Weights of a small transformer language model: tied embeddings.
Each number is 128 + 32 x the weight over its row's rms, rounded and kept within 0 to 255. Layers, rows and columns count from 0. The size above them is the row's rms in percent of the matrix's.

# layer 2 attention output (transposed), 192x192, rms 0.103, rows 10-62, columns 128-191
size [ 92 100  95  98  92  91  95  96  85 100  96 103  97  96  92  97  98 104  93 105  96 104 102 100 104  95  93 103  88  97 101  93 101 103  96  99  92  97 100  96  92 100  97 107  90  99 101  93  93 100  98 101  94]
[[137 114  86 114  99 142 107 185 155  89 187 157 119 120 151 109  98 128 114 110 134 111  75 126 102 106 148  90 154 160 144 164 100  92 122 137 202 134 132  96 120 139 100 121 130 169  91 126  84 120 134 146 139 140  77 140 108 142 158 139 170  99 108 134]
 [ 76 121 132 111 122 160  69 153 110  97 146 134  71 121  45  60  86 151  86 159  82 141 123  94 152 159 190 105 134 102 129 141 140  76 189 108 175 108  83 128 127 135  88  90  81 101 108 123 127 124 105 164  82 108 120 135 135  85  87 118  82 124 150 174]
 [130 183 131 109 121 143  95 109 148  85 108  71 179  99 176 154 135  58 151 116  81 103 125 133 135  76 150 157 152 157 105 149  48 130 150 130 153  94  73 141 179 126  95 145 161  72 136 123 148 129  86 131 116 130 167  64 127 128 126  57 191 157 109 115]
 [188  89  89  92 127 137 133  88 175 115 142 142  84  95  96 100  97 137 163  94 146 123  85 142 100  76 159  83 155 127  99 109  81  95 116  79 140  37 157 106 104 102 169 130 165  92 141 100 200 125 151 105 108 215  65 145  99 124 126 111 162  49 133  72]
 [156  93 116 104 117 109 145  88 127 118  71 166  97 147 165 102 123 123 188 167 159 195 136 100 171  93 153 105 105  88 144 102 118 177  56 187 142 118  90 142  71 117 159 138 179 134  98 131 110 102 149 142 114 161 160 121 131 102 160 137 156 165 116 133]
 [143  95 121 110 121 136 127 106 134 113  96 131 111 112  93 145  92 140 106 181 184 163 230  99 126 153  77 176 133  68 112 104 169 173  51  95 143 140 124  74 145 174 122  56 138 130 101  90 134  75 150 149 103 171 108  99  65 143 104 136 110 163 125  53]
 [ 84 155 173 140 118 139  69 159  92 183 111  91 175 120 147 116 146 112 149 197 131 113 123  86 169 159 105 129 165 133  91  85 152 178 162 139 111  89  78 151 152  97  82 154 114 108 132 121 111 110 116 131 121  68 151 123 139 119 122 132 128  70 136 134]
 [192  98 141 108 169 140 133 134 112 155 149 129 129 105 123 111 119 174  64 136 193 189 123 108 124 136 126 152 170 152 118 114 110  92 110 105 129 157 134 223 103  72 156 150  97 154 126  69 114 117 120  97 130 108 144 159 136  60 126 153  95  89  88 171]
 [128 125 153  84 132 154 125 127 120  79 130 148 130 172 123 179 130  99 152 166 100 194 104 183 142  88 129 124 185 127 106 129  94  84 145 123  72  41 123 129 150  76 177 109 124 131 160 182 185 155  69 118  84 191 111 198 123 118 102 177 145 156 149  70]
 [132 193 162 137 146 140 163 169  91 130 118 129  99 116 187 139  94 136 137 118  90 168 153 173  70 146 112 128 128 150 166 117 156 125 108 115  79  92 151 133  87 169  62  89 124 127  93 106 112 125  91  74  98 171 101 157 130  80 186 136 139 211 107 167]
 [144 118 129 128 159 105 118 124 131  90  95 136 136 123 151 175 145 122 122 106 164 109 145 170 131  96 119  47 140 108 136 128 145 152  29 131  76 129 132 206 166  85 154 112 106 173 119 115 120 141 138 147 102 137  99  94 135 109 170 190 143  97 174 146]
 [159 155 110 166  43 137 129 108 139 106 120 111 104  95 128 152 153 143 167 136  89  88 167 109 146  91 122 149 124  89 149 118 128  83  55 112  94 143 139  98 146 117 142 170 117 152 204 166 191 110  98  68 114 104 107 154  82 140 125 117 117 135  77  92]
 [168  83 124  93  98 147 138 109 101 190 118  98 117 119 132 108 131 103 116 124  82 125 174 140 115  55  80 146 152 154 130  81 122 114 146 157 137 122 139 176  74 136  76 152 139 136  83 128 115 125 172 132 186 145  84  97  78 140 194 124  91 131 194 133]
 [117 143 113 135  79 109  69 134  74 116 119 110 148  91  63 121 141 176 187  94 150 128 183 135  84 160  88 167  97 133 164 142 127 162 125 114  88  69 116 154 105  81 173 142  88 148  97  81 128 153 163 103  97  91 184  88 139 177 112  99 178 127 104  91]
 [103 136 131 144 108  84 127 156 137  98 130 163 130 105 161 129 131 104 153 139 141 144 135  97 148 137 104 168  82 121  96  47 133 124 115 151 152 156  23 120 124  72 131 135 100 160 107  75 116 145 141  61 170 214 147  96 135 142 122 129 105 108 145 143]
 [ 77 188 111  70  95 139 184  96 153 109 173 125 115 126 127 120 132 144 128 137 114 110 128  94 130  90 104  97  55 147  49 193 136 103  88 175 178 130 131  40  83 123 114 150 151 179 146 131  55 138 111 133  76 150 150 183 133  78 120  99 145 126 151 135]
 [131 108 115 104 164 147 163 154  85  38  88 113 132  77 144 154 125 101 141  68 135 161 109 114 105 148 149 152 112 113 177  80 172 122 137 153 102 149 146 222 153 150 151 165 148 107  97 149 193 121 201 128  46  95 131 199 187 151 140 124 181 157 112 162]
 [102 119 184 164 118  94 106 135  99 103 114 148 154 124  86 170  79 142 129 143 125 125 130 150 133 161 158 148 124 142 127 115 154 156 135 130 112 134 148 124 149  93 154 132 131  88 167  73 104 148  95  52  95 157 144 101 146 137 132 186 201  88 119 183]
 [ 58  95 138 122  92 151  94  66 159 104 137 139 124 121 142 142 146 138 149 120 114  67 112 145 151 171 155 151  26 130 161 117  89  69 138  85 180 140 216  91 150  97 131 113 142 107 114  99 163  67 106 126  96 156 140 143 184 124 189 122 195  80 167  94]
 [ 83 136 189 138  99 187 106 115 144 150  67 141 110 108 199  78 136 109 107 135  99  81 159 200 114 100 182 153 167 188 129 202 136 127 125  94 178 137 121 112  74 151 137 116 123 156 122 123 195 116 124 132 136 114 122 106  98 102 127 110  73 133 128 128]
 [132 146  89  85  90 119 108 144 161 136 157 161 110 145 172 104 136 162  73 134 112 107 147  68 116 140 164 152 170 132 155 132 100 129 111 130 176 193 159 103 140 163 177 111 103 182 132 121 148 104 129 134 112 190  96 119 127 191 116 100 146 159 138 153]
 [131 162 105  99 143 148 136  84 126  85 104 108 175 157 121 100  40  89 120 123 150 193 113 121 146 113 111 166 130 194 111 148  42  85 113 118 113 133 128 101 108  33 134 143 171 119 110  83 115 111 153  96 139 157 127  75 140 125 173 128  95  89 116 104]
 [121  92 133 144 118 141  66 139 136 157 108 189  87 115 114 134 155 190 128 188 131 163 131  97 140 165 105  76 122 168 141 147 127  61 126  82 136  66 107 136  96 130 134 153 114 131 182  97 159 125  82 183 124 127 141  98  76 182  83 118  84 105 182 160]
 [161  99 162  92 132 165 166 185 147 111 204 161 150 108 168 101 143 113 181 159 122 139 108  96 128 152 151 147 118 146  79 135  66 111 152 138 132 167 127  85 172 126  93 115 144 118 113 165 133 108 102 153  83 177 102  81 141 152 175 173 167 153  58 100]
 [107 149 112 140 162 115  86 108 114 106  92 122 109 111 166 118 137 138 158  91 142 126 142  95 139 125 214 196 114 175 166 104 109 212 117 213 125 169  97 188 153 123 172 187 106 118 135 149 123 157 116 102  89 126 119  62 135 163 137 114 114  91 129  99]
 [ 59 189 155 129 147 143 153 131 123 153 118 101 135 126 117 118 125 138 163 154 122  96 150 127  84  99 183 155 103 150 102  69 179 117 142 110 129 147 147 162 144 186 129 156  87 182  93 106 166 169 162  78 168  91 139 121  77 155 115 167 122 134 137  95]
 [124 126 152  77 145 173  93  55 104  91 162 114  80 165  83 111 122 153 124 113 126 148 154 185 124 112 171 165 139  91 156  88 113 145  82 171  98  88  88 120 150 128 139 183 143 154 136  98 113 174 166 112 148  81 142 134 107 137 140 115 133 144 145 109]
 [127 123 173 134 140 190 118 114 149 123 169  26  64 150 178 126 160 143  79 123 115 162 118 137 137 113 150 123 102 185 184 146 172 162 139 128 126  97  68 133  90 134 143  72 118 108 137 136 100  90 154 124  89 135 125 100 141 140 116 108 141 186 129 130]
 [124 147  91 139 113 155 127 123 139 207 148 101 147 146  93 133 201 148 126  88  92 162 140 155 149 123 140 110 156 105 162 173 149  94 166 188 104 131 118 157  54  91  94 109 142 175  75 151 147 200 146  62 151 106 184 113 183 107 151 133 155 133 166 189]
 [ 40 139 122  66  99 114 107 120 126 138 142 133 122 102 157 159 113  70 101 108 122 169 147 152  98 120 133 131 181 120 193 143 181  92  76 112 112 149  68 104  91 153 151 182 129  81 100  85 133 107 191 153  75 135 161  71 113 196 154  96 144 126 152  91]
 [134 164 159  90  70 146 134  63 136 154  57  43 118 120 135 101 117 110 149 149 152 190 173 111 128 134  96 124 127 114 121 113 109 133  66  91 130 101 155  98 190 182 125 155  95 113 120 173 143 146  56  98 131 119  84 123 106 135 133 193 143 124 178  78]
 [121 138 126 153 202  90 134 120 160 153 157 127 120 113 158 139 129 166 147 128 162 138 154 133  69  75 160 108  92  52  78  90 155 158 100  71 150  72 121  95 114 167 119 172 163  97 122 152 148  70 119 150 129 143 121 141 137  75 135 170 102 190  45 128]
 [105 137 164 124 134 112 118 143 144 138 143  92 128 116 133 105 143 165 124 123 185 139 101 101 100 151 198 129  84 156 159 144 167 199 116 155 137 117 154  78 108 127 202  65  51 123 155 102 160 157  71 149  50 104 161 136 112 137 107 111  98 149 109 130]
 [ 80 101 183 137 115 155 147  84 135  44 185 139 103 136 140 158 163 156 101 144 114 164 147 147 111  99 183 110 110 117 137  88 117  88 152  85 128 149 140  50 102 119 132 122  81  75 209 159 100 154 177  99 139 100 130 159 124 117 147 159 116 166 137 139]
 [130 125 136 175 150 114  65 151  79 112 165 102 122  79 147 157 154 170 171  90 110 131 125 102 176 188 143 124 139 168 154 158 190 101 118 122 143 137 140 146 138  89 150 118 164 104  91 124 147 107 182 143 147 111 162 252 208 165 146 171 133 184  98 109]
 [ 75 111 148  75 130  65 101 116 139 122 123 114 156 160 155 147 122  73 172 119  84 152 153 141 124  79 128  31 148 135 168  95 208 104  91 100 124 143 125 116 125 141  91 173  98 122  85 138 151  49 113  80 141 111 112  99  85 148  63 156 154 113 187 146]
 [129 143 162 110  99 124 189 144  92 103  93 135 158  97  99 139 140 117 161 101 127 181 165 171 159 167  97  80 161 120 115 100 112 130 153 160 107 176 113 117 140 110  87 140 102 130 160 167 180 117 133 133 124 138  79 121 160 147 124 146 119 160  93 163]
 [181 124 112  57 125  93  96 116 172 127 130  91 150 114 133 145 133 137 184 134 141 161 108 179  93  73 100 176 101 101 135  74 157  62  94 117 184 167 125 171 187  71  94 122  54 107 152 132 144 139 151  98 138 105 110 199 127 149 162  99 131 124 149 114]
 [151 203 123 152 112  93 111 109 196  73 111 108 154 157 134 105 163  95 149 118 140 139  50 156 146 117  84 125 174 210 189 128 153 194  87 104 127 120 128 140  32 108 119  86 116 135 125 170 149  67 137 146 161 105 179 117 158  54  97 117  88  92 118 130]
 [149 132 102 116  52 118 156 101 156 149 151 169  86 127 169 106 191 128  83 156  33 110 136 113 112 151 140 147 125 114 139 124 179 147 122  79  98 121 150 124 110 118 158  66  50 143 173 103 143 175 140 123 151 151  72 156 137  91 157 118 207 111 153 116]
 [111 144 153 124 158 133  95 113 123 134 139 150  78  79  69 138 235 148 176 148 132 154 124  98  75  73  88  82 125 179 105 143 115 123 146  73 145 108 147  92 115 140  77 105  95 132 152 106 115  99 147 130 136 114 112 200 124 130 113 108  96 117 107 134]
 [136  98 155  92 117 106 135 126 126 116 130 129 127 155 113 126  90  88 138 139 126 133 104 163  66 138  74 108 147  44 108 127 132 173 156 120 148 204 108 166 112 136 103 108  78 108 202 107 169  89 146 182 128 173  96 135 115 130 158 124 152 100 135 183]
 [117 176  66 129 137 121 168  92 181 106 106 133 170 134  97 102 132  91  99 145  89 170 155 213 157 192  85 142 104 147 173 120 100 150 160 122 128 164 162 137 163 149 116  96 150  91 121  80 143 137 121 165  99  75 122 130 177 101  81 145 124 118 159 109]
 [174 113  84 134  95 117 162 120 137 141  91  98  86 126 104 121 121 121 145  92 133 141 110 141 141 119 117 123 163  74 142 158 142  98  88  77 177  77  57 135 133 140  89 148 111 134 102 163 131 119 101 121  90 105 141 171  92 102  96  70 119 112 149 202]
 [103 181  77 110 110 177 155  79 126 182 125  81 150 137  75 142  96 117 160 154 109 103 159  55 134 115  76 150 108 129 140  91 123 136 156 146 137  99  89 180 101 112 121 161 108 129 124 115  96 128 120 118 106 131 132  95 103 121  63 155 117 102 146 174]
 [176 104  89 102 131 139  99 121  73 125 150 138 127 164 149 117  87 132 173 151 153 141 129 154 134 139 167 162 105 131 176  88 173 184 178 129 118 161 123 154 126 127  72 102 168 125 122 153 119 201 127  83 108 126 157 180 116 118 168 120 127  65 181 168]
 [164 113 123  96 159 134 158 104 147 121 163 116 128 153 190 163 103 110 122 100 106 169 145 129 115  78 148 119  64 187  97 148 132 126 155 140  92  84 120  91 127 111  93 119 126 128 168 114 160  95 126 129 181  97 124 126 119  72 205  79 181 135 141 123]
 [164 162 141  80 108 113 167  98 152 167 171 136 116  81 139 159 124 185 121 178 117 138 109 125 118 132 154 129  69 177 170 114 118 165 126 121 114 147  74 166 120 139 139 151 101 110 148  99 117 106 126  93 120 162 142 115  81 145 135 139  87 155 170 118]
 [132 113 162 109 138 141 155 129 254 127 152 184 166 125 164 139 157 101 147 173 128 123 102 121 147 118 154 143 144  99 132 161 133 133  66 112 116 127 186 157 176 107  68 146 108  75 160 167 152  94  32 102  98 146 101 162 125 131  82 129 133 153 176 169]
 [148 184 114 160 138  81 147 181 145 147 156 114 102 108  86 215 155 143 183 121 154  97 110 123 122 139 160 113 163 127 105 129  93 132 141 103 175 176 146 107 119 111 150  86 148 114 134 109  72 169 188  71 173  70 131  94 123 150 167 110 126  90 179 153]
 [150 140 116 142 173 167 119 118 109 185 168 163 194  87 160 129 151 114 127 180 105  91 151 120 109 120  97 184 166 161 107 155 170 114 142 140  86 150 180 126  81 125 149  85 125 153 179  82 119  83 183 169 119 108 120 150 129  89 121 192 166 145  76 109]
 [115 195 104 158  99 151 100 162 108 206 141 206 126 166 166 170  48 117 131 143 140 126 124  97 119  80 171  99  97 130 172  88 144 170 116 116 143 164 155 120 105  94 126 152 114 131 111  76 152  96 168 155 138 109 152 201  88 107  95 112  51 121  98 150]
 [198 121 106 135 130 117  95 148 102 150 176  99 131 112 124 107 102 110 103  95 125 163 154 137 122 112  96 117 123  94 106 125 146 111 137  72 155 116 108  95 101  96 108 179  91 148 158 164 117 162 100 144  92 105  88 145 132 233  80 105 176 151 164 177]]
# layer 2 attention value, 192x192, rms 0.116, rows 11-62, columns 128-191
size [ 93  84  91  84  88  93  90  81  96  88  93  92  86  86  91  92  94  86  97  88  91  95  92  91  88  84  95  91  88  95  91  89  97  91  88  88  92  96  87  86  89  89  95  94  90  91  87  85  96  90  92  90]
[[129 189  82  92 140 145 117 176 185  92 114 121 109 126 113  97 149 132  69 111 121  63 151 116 129 148 163 100 131 131 111 111 138 138 187  82 126 171  72 122  57 202 154 129 152 175  81 131 182 152 122 148  41 134 190 137 109 159 139  96  87 110 146 103]
 [122  88  90  85  98 138 136 125 119  96  87 104 180 123 173 116 102 121 178 119  76  83 169 123 118 103 137  85  90 163  71 162  77 100 133 201  93 166 150  78 195  94 113 119 138 167 163  38 124 115 115 124 105 115 139 144  74 130 163  91  74 161 111  76]
 [162 112 138 151 129 129 157 141 130  92 128 165  97  87  76  98 132  93 187 147 137  84 170 121  83  87  70 145 144 129 144  77 122 156  90 101 223 163 119  98 100 120 108 110  80 123 111 131 101 115  95  78  51 129 108 216 100 102 142 127 128 108  95 100]
 [123  91 165  36 108 121 121  93 132 139 135 109 149 114 162 117  91 116 136 133  97 192 190 123 170 116 113 157 157 144 155  87 144 140 144 174 150 167  75 190 113 166 168 155 149  72 130 103 149 112 171 186 115 133 179 131  73  85 151 100 112 190 185 109]
 [141 102 104 134  96 175 105 173 156 154 139  91  99 166  94 161  60 107 119 132 117 126 165 134 116 105  99 147 161 119 109  70 120 171 161 125 154 107  82 102 189 176  73 155 169 107 168  96 116 152 186 128  93 155 115 109 105 108 161 113 158  88 123  60]
 [100 114 150 153 144 163 118 103 132 139 154  67 168  93 127 143 122 195  72 151 150 136  98 194 180 159 138 152  99 147  82 119 145  86 145 140 118 144  93 150  76 122 158 156 118 118 175 113 139 108  99 114  87  81 186 151 188  99 123 108 154  95 146 164]
 [183 154 113 156 147  96 100 111 148 126 125 169 147  95  75 105 146  99 155 121 115 186 155  76 102 133 140 162 148 110 113  85 113 151 131 106 102 170 136 130 144 108 176 171  83 175  99 125 147 193  91  76 165 117  96 155 118 121 134 151 143 116 137 187]
 [119 178 135 101 155 138 150 148  80 141 118 143 124 132  73 155 163 119 115 137  91 134  97 107  57 187  62 126 132 172  82 113 136 156  93  98 143 184  99  96 104 169 158 107  88 104 175 159 151 149 165 140 111 100 115 136  86 113 133 205 102 135 124 130]
 [148 183 141 172 138 131 113 106 130 204 190 158 111 113 124  87  88  80 145 123 138 119 114 141 130 137 157 122 134 119  97 123 146  92 133  98  84 151 150 101 121 106 132 117 146  33 117 152  79 154 136 135  95 195  75 129 110  87 169 125 130 120 120 117]
 [ 98 158 119 166 120 123 137 173  93 132 129 111 148 133 151 141 151 109 135 121 125  69 130 164 163 131 118  94 127 108 174 112  73 128  60 118  57 156 125 103  86  87 167  93 106 155 120  86 134  99 109 172 209 188 150  85 165 147 124 121 102 137 165 136]
 [112 125 135 172 127 157 111 131 100  92 152  94 144 109 120 143 170  85 177 102 173 146 150 115 115 100 108  89 140 127 114 141 104  63 179 154  97  95 203 112  85 139 104 122 100 148 139 110  92 159 131 100 155 118 114  99 115 134 143 165  82 124 138 136]
 [130 106 146 145 112 171 153  88 110 106 138 136 129 180 136  97 125 141 109 159 185  36 165 171  97 144  97 177 146 142 143 103  97  95  91 116  54 145 176 140 103 116 135 171 104  72 194  74 114 147 153  96 150 127 110 130 171 131 163 134 187 175  74 130]
 [139  80 141 135  81 107 127 125  70  52 128 209 101 158  75 121 126 162 128 153 152 124 169  95 104 135 123  99 140  63  98 145 104 107 106 112 137 155  88  59 132  84 180 141 141 124 132  78 129 137 146 137 117 158 142 132 107 164 130 124 179  96 112  79]
 [144 105 150 125 159 116  78 139 116 145  79 151 151 147 106 184  77 118 131 123 173 130 119 151 133 145  91 155 115  91 113  86 120 108 129 157 125 107  74 153 131 157 155 164 129 169 113 141  87 159 104 105 163 163 171 128 189 169 129 143 105 196 188 104]
 [153 134  84  91  98 110  75 137 126  63 142  91  73 155  73 168 141 108 122  57 163 151 118  94 120  92 155 145 123 152 149 108 111 147 110  97 125 106  56 139 182 151 147 120 150 142 108 178 149  88 124 163  90  47 118  76 121 102 145 154 123 123 141 118]
 [ 84 156 154 116 128 131  89 141 151 111 126 152 130 101 176  91 102  73 143  96 147 150 151 149 162  81 133 151  85 108 152 110 128 138 113 179 130 123 165 136 138 106 188 159 141  72  81 137 177 161 139  88 108 185  75 207 131 131 146 156 129  69 166 119]
 [153 126 121 180 140  68  96 142 131 112  84 142 175 146 165 137 122 158 180  83 137 183 153 161  82  78  90 171 161 124  63 135 146 142 111  52 112 109 109 112 102 134  98  80  61 157 139  98  62 110 140  94 151 140 165  69 128  86 146 145 165 142 125 148]
 [191 113 111 112 104  46 102  84 207  97 160  89 122 103 151 140  40 111 110  75 130  64 112 142 120 155 129  77  63 137 171  72 114 103 139 114 170 176 165 112 105 102 105 104 194  91 136 133 128 131 137 137 128 170 134 111 127 170 112 121 117  80 127 135]
 [ 76  96 144 139 127 148 132  79 102 103 157 145 131 106 118 123 120 129 104 128 150 128 164  95 141 143 193  67 109 101  83 180 123  88 108 157  89 177 143 105 133 168 117 123 160 177 139 125  47  83 108 139  81 132  88  70 175 128 100 107 173 143 106 127]
 [156 113  60 154 126 120 104  88  82  77 129 148 117 110 152 142  73  98 125  92  89  87 138 153 131 120  62 137 198 134 152 128 119 146 128 105 117 131 157 134 127 108 153 132  75 117 158 163 140 148 155 126  90 155 205  89 130 126 102 139 112  72 155  90]
 [151 137 175 146 105 134 153 168  43  81  79 175 157 135 107 155  86 127 107  87 104  85 172 107 125 157 158 172 151 143 113 135  90 150 134 133 103 132 147 169 103 101  86 155 107  85 103  85 115 106  75 121 152 115 128 160 169  84 123 144 111 125 110 122]
 [117 146 142 142  82 140 135 103 144 170 146 130  70 126 140 111 146 144 149  95 115 147 146 143 111 171  92 143 124 134 121  96 142  50 115 119 108 166 132 152  59 122 110 151  64 121 133 124  96 127  99 166 138 134 177 185 157  88 115  40 123 172 166 184]
 [114 137 151 167 154 108 127 157 113 121 164 154 173 158 145 175 152 107 131 131  50 122  82 157 145  52 144 143 133 118 113 117 155 104 145 118 128 117  77 140 155 124 140 103 129  74 143 165  63  73 104  38 194 153 147 110 185 166 164  59 125 142 173  71]
 [ 78 154  93 145 143 105 169 151 123 125 140 136 154 128 212 131 121 127 166 135 107  61 171 150 153 100 142 145 135 107 139 172 119 147 150 110 140 105 171 153 159 138 182 149 135  93 107 112 142  92 191  87 149 124 109 186 112 122  94 179 177 141  85 168]
 [ 86  95 136 138 150  57  86  90 117 115 145 170 201 130 157 186 161 110  99 194  85  98 130 114  60 103 183 136 117 147 161 142 162  87  98 122 101 101  98 111  77 103 186 149 168 137 129 113 109  98 102  88 113 128 151 193 129 109 128 130 106 143 137 115]
 [127 118  83 121 135 172 147 108 148 149  89 119 147 104 110 153  69 140 172 104 146 149 119 129 135 116  94 127 148 118  75 152  46 121 108 160 156 181 114 157 116 113 126  97 165  86 110 117 180  61 155 135  81  79  81 121  89  87 149 107 145 120 128 137]
 [148 188 127 167  87 124 138 182 128 135 126 170 109 114 138 151 103 145 158 159 151 148 208 137 126 125 116 115  61  63 108 119 137 147 126  93 128 173 139 119 154 133 112  93 132 118  87 149 122 111 132 120 135 141  33  76 119 140 167 150 140 148 115 124]
 [125 145 115 141  81 140  88 100  99 181 160 180 110 160 164  84 164 166  76 167  57 105 150  41 161 126 108 168 100 160 153 106 162 125 159 102  83 175 124  76 131 165 120 114 114 127  59 169 156 136 177 138 205 148 171 126 133 109 189 133 105 182  73 136]
 [116 143 115  85 116 165  91 103 113 141 101 106 133 131 182 109 106 172 117 115 102 160  88 180 115 155 109 135 154 134 149 139 125 132 148 179  69 112 151 167 109 131 132 164 136 121 168 116 102 129 171  99 144 157 105 160  91 117 143  85 111  80 166  64]
 [ 63  41 136  97  79 136 120 109 113 164 100  82 127 153 144 233 141 136  93 147 126 159 118 102 114  93 174 137 179 111 158 146  87 143 130 142 117 123 158 179 186 153 142 102 127  48 155 146 130 116 116 106 117 147  99 111 101 145 145 135 109 156 102 165]
 [150 140 168 192  98 136 120 117 144 151 123  72 139 189 147  93  60  96 130 113 116  95 118 138 173 146 140 157 131 152 167 131 122 191 173 111 120 126 106 127  70 123 161 183 139  95 106 141  82 114 124 110 105  85 150 159 151 104 109 122 103 129 146  95]
 [ 91 143 124 155  90 107 182  98 117 126 140  96  40 147  77 114 103 147 203 137 114 165 131 161 129 102 166  99  77 162 159  94 109 158 124 163 139 117 123 133  96 146 144 108 113  92  30 131 117 129 151 107 146 113 151 126  80 156 114 156  73 123  94 103]
 [148 103 120 118  91  64 160 111 203 149 142  97 172 153 102 140 172 136  78 113  82 187 108  88  86 105 134 141 107 128 115 115 113 149 130  77 153  93 143 136  96 110 125 103 118 168 159 180 103 135 172  87 103  86 113 111  88 166 150 132 122 132 104 124]
 [156 137 115 132 116 103 113 165 176 132 111 145  97 134 157 116 125 133 134 153 182  82  63 113 147 170 103 143  73 164  77 140 131 100 111 165 156 176 134 160 149  85 119 134 115  75  61 135 116 124 174 158 146 140 108  99 136 125 142 142 156 145 160 136]
 [161  83 170 177  76 148 128 163 111 166 123 103 181 170 149 159 160 165 142 101  95 144 128 148  66 131  71 185 148 109 100 139  96  87 162 134 118 158 131 116 189 127 134 135 116 140 118  87 127 157 138 168 108 125 129 137 136 114  82  44 127 152 163 177]
 [101 142 159 102 151 142  75 166 144  94  71  85 122 136 197 172 118 141 150 163 156 127 133 149 129  95  99 161 118 147 105 142 220 151 101 137 137  69 163  97  92 140  96 172 146 114 159 109 150 139 134 130 121 137 148 144 125 129 172 188 109 140 156 115]
 [168  55  96 125  99 127 126 130 144 126 146 127 136 145 135 142 124 109 143 133  74  84 153 171 133  87 143 115  72 187 151 105  90 147 131 170 178 129 193 160 176  79 123 118 149 167 107 122 120 190 149 113 120 141 156 188 115 126 137 113  90 123 177 128]
 [ 91 116 129 107 138 177 188 146  82  82 137 126  95 172 139 122 157 138 172 120 121 156 119 120  90 142 177 187 149 142  74 191  54 123 143 156 185 189 120 104 168 136 122  93 123 148 139 150 110 174 131 131 117 103 100 155 145 136  93  96 116 149 147  88]
 [124 101  91 175 154 140 113 161 127 175 131 193 122 211 155 101  77 113 101 106 149 148 107  78 120 144 160 140 117 136 218  87  96 137 208  84 153 148 156  83 133 169 177  77 131 143 135 152  80 166 130 126  13 148 138 101 162  98 139 128 117 162  91 111]
 [151  86 116 132 126 137 150 138 152 148  84 116 109 137  91 148 185 160 190 143 143 123 141  93 102 165 135 122 129 127 160 131 154 106 117  98 162 113 114  90 107 136 154 117  39 100 164  85 136 121  80 106 131  94 121 110 129  78 153 139 139 127 185 162]
 [ 97 171 123 105 138 136 102 134 136  84 136  70  91 156 173 175 103  59 149 105 156 119 179 122 123  95 115 126 161 151 145 129 197 161 169 106 160 139 167 181 159 121 161 120 117  87 171 116 166 164 120 114  97 153 177 119 144 198 108 135 126 153 105 141]
 [155 168  83 118 177 160 162 120 159 121 148  92 125  88 127 169 108  78 117 153 123 192 108  70 108  62 118 106 124 131 145 155 157  70 152 167 100 124 115 131 106 191  99  59 124 133 158  87 158 177 155 161 133 124 140  81 142 102 117 128 165 141 118 126]
 [132  72  90 158 113 121 118 135 144 123  98  84 113 149  98  94 128  69 130  42 159 104 182 181 172 163 127 191 174 143 131 158 182 149  93 143 132 121 121 117 153 124 149 106  89 101 125  86 130 178 124  92 145 127 197 149 109  84 132  85 100 172 190 138]
 [134 138 143 143 141 173  84 135 124 118 133 110 110 135 173 231 158 142 159 134 171 139 128 160  74 124 150 164 106  96 125  90 128  72  93  74  82 144 136 132 115 127 179 230 105 173 145 134 155 116  96 100 110 117 127  85 110 130  66  80 135 121 107 152]
 [111  83  78  80  81 158 109 102 133 184 100 187 136 124 110  97 157 131 126 132 160 131 106 156 133 117 145 151 122 124 135 143 156 163 186 144  97 111 118 152 158 174 114 136 152 123 144 137 117 167 158 147 162  95 129 169  32 101 140 128  81 125  88 140]
 [170 174 133  91 108 129 157 104  99 125 154 129 112 181 140 169 131 116  89 185  64  85 175 152  91 119 115 119 103 189 137 135  90 150 141 157 128 101  88 114 115 191  93 154 179 165 172 146  88 143 140  55 182 120 211 160  74  82  67 206 144 154  72  92]
 [121 149 136 111  89 108  97 122 164  94 125 138 130 133 111 117 120 124 170 135 119 120 112 121 147  76 153 117  92 158 164 125  63  87 147 108 166 112 145 153  90 164 126 163 185 125 148 150 117 149  89 128 145 160  87 192 134 181  92  58 132 120  44 146]
 [122 104 152  93 148 140 147 131 120 139 195 126 143 150 142 113  57 108 106  84 122 109 145 116 114  98  88 154  76 139  87 107 117 141 194  71  93  85 165 128 110  92 173  80 132 198 196  78  82 121 167 114 166 112 189 209 151  53  81 102  95 170 134 157]
 [168  36 112 135  80 143 106  76 105 106 160 140  79 124 134 134 107 151 113 136 176  96 132  53 147 135 170  80 180 112 122 175 125  77 169 139  93 103 172 104  81  57 194  81 102  73 111 158  99 120 185 117 120 117 154 191 135  82 155 138 145 102 122 161]
 [126 184 120 120 167  62 120 136 155 101 162 151 113 125 108 182  98 115 123 170 117 180  76 114  88  91 173  93 108 154 101 165 169 116 140 142 162 132 137 139 129 167  93 177  81 183 203  32 141 143 154 162 129  95 145  86 145 123 121 142  77  58 118  53]
 [ 91 161 165 148 151 130 118 143 144  95 163  94 127 212 121  90  76 113 130 184 128 163 128 145 141 156 143  98 101 151 144 116  77 128 102 167 113 156 124 141 139 142  94 171 114 106  90 107 109 146 119 105 133  73 152  89 109 135 137 175 185  98 168 197]
 [116  83 115 100 125 126 104 115 148 102 102 108 118 134 161 112 124 128 134  98  72 109 178 177 125 138  90 168 115 138 125 129  93 118 107 164 131 122 134 118 116 108  77  82 101 118 149 154 124 190 174 122 166 114 114 158  57  95 139 122 148 108  89 163]]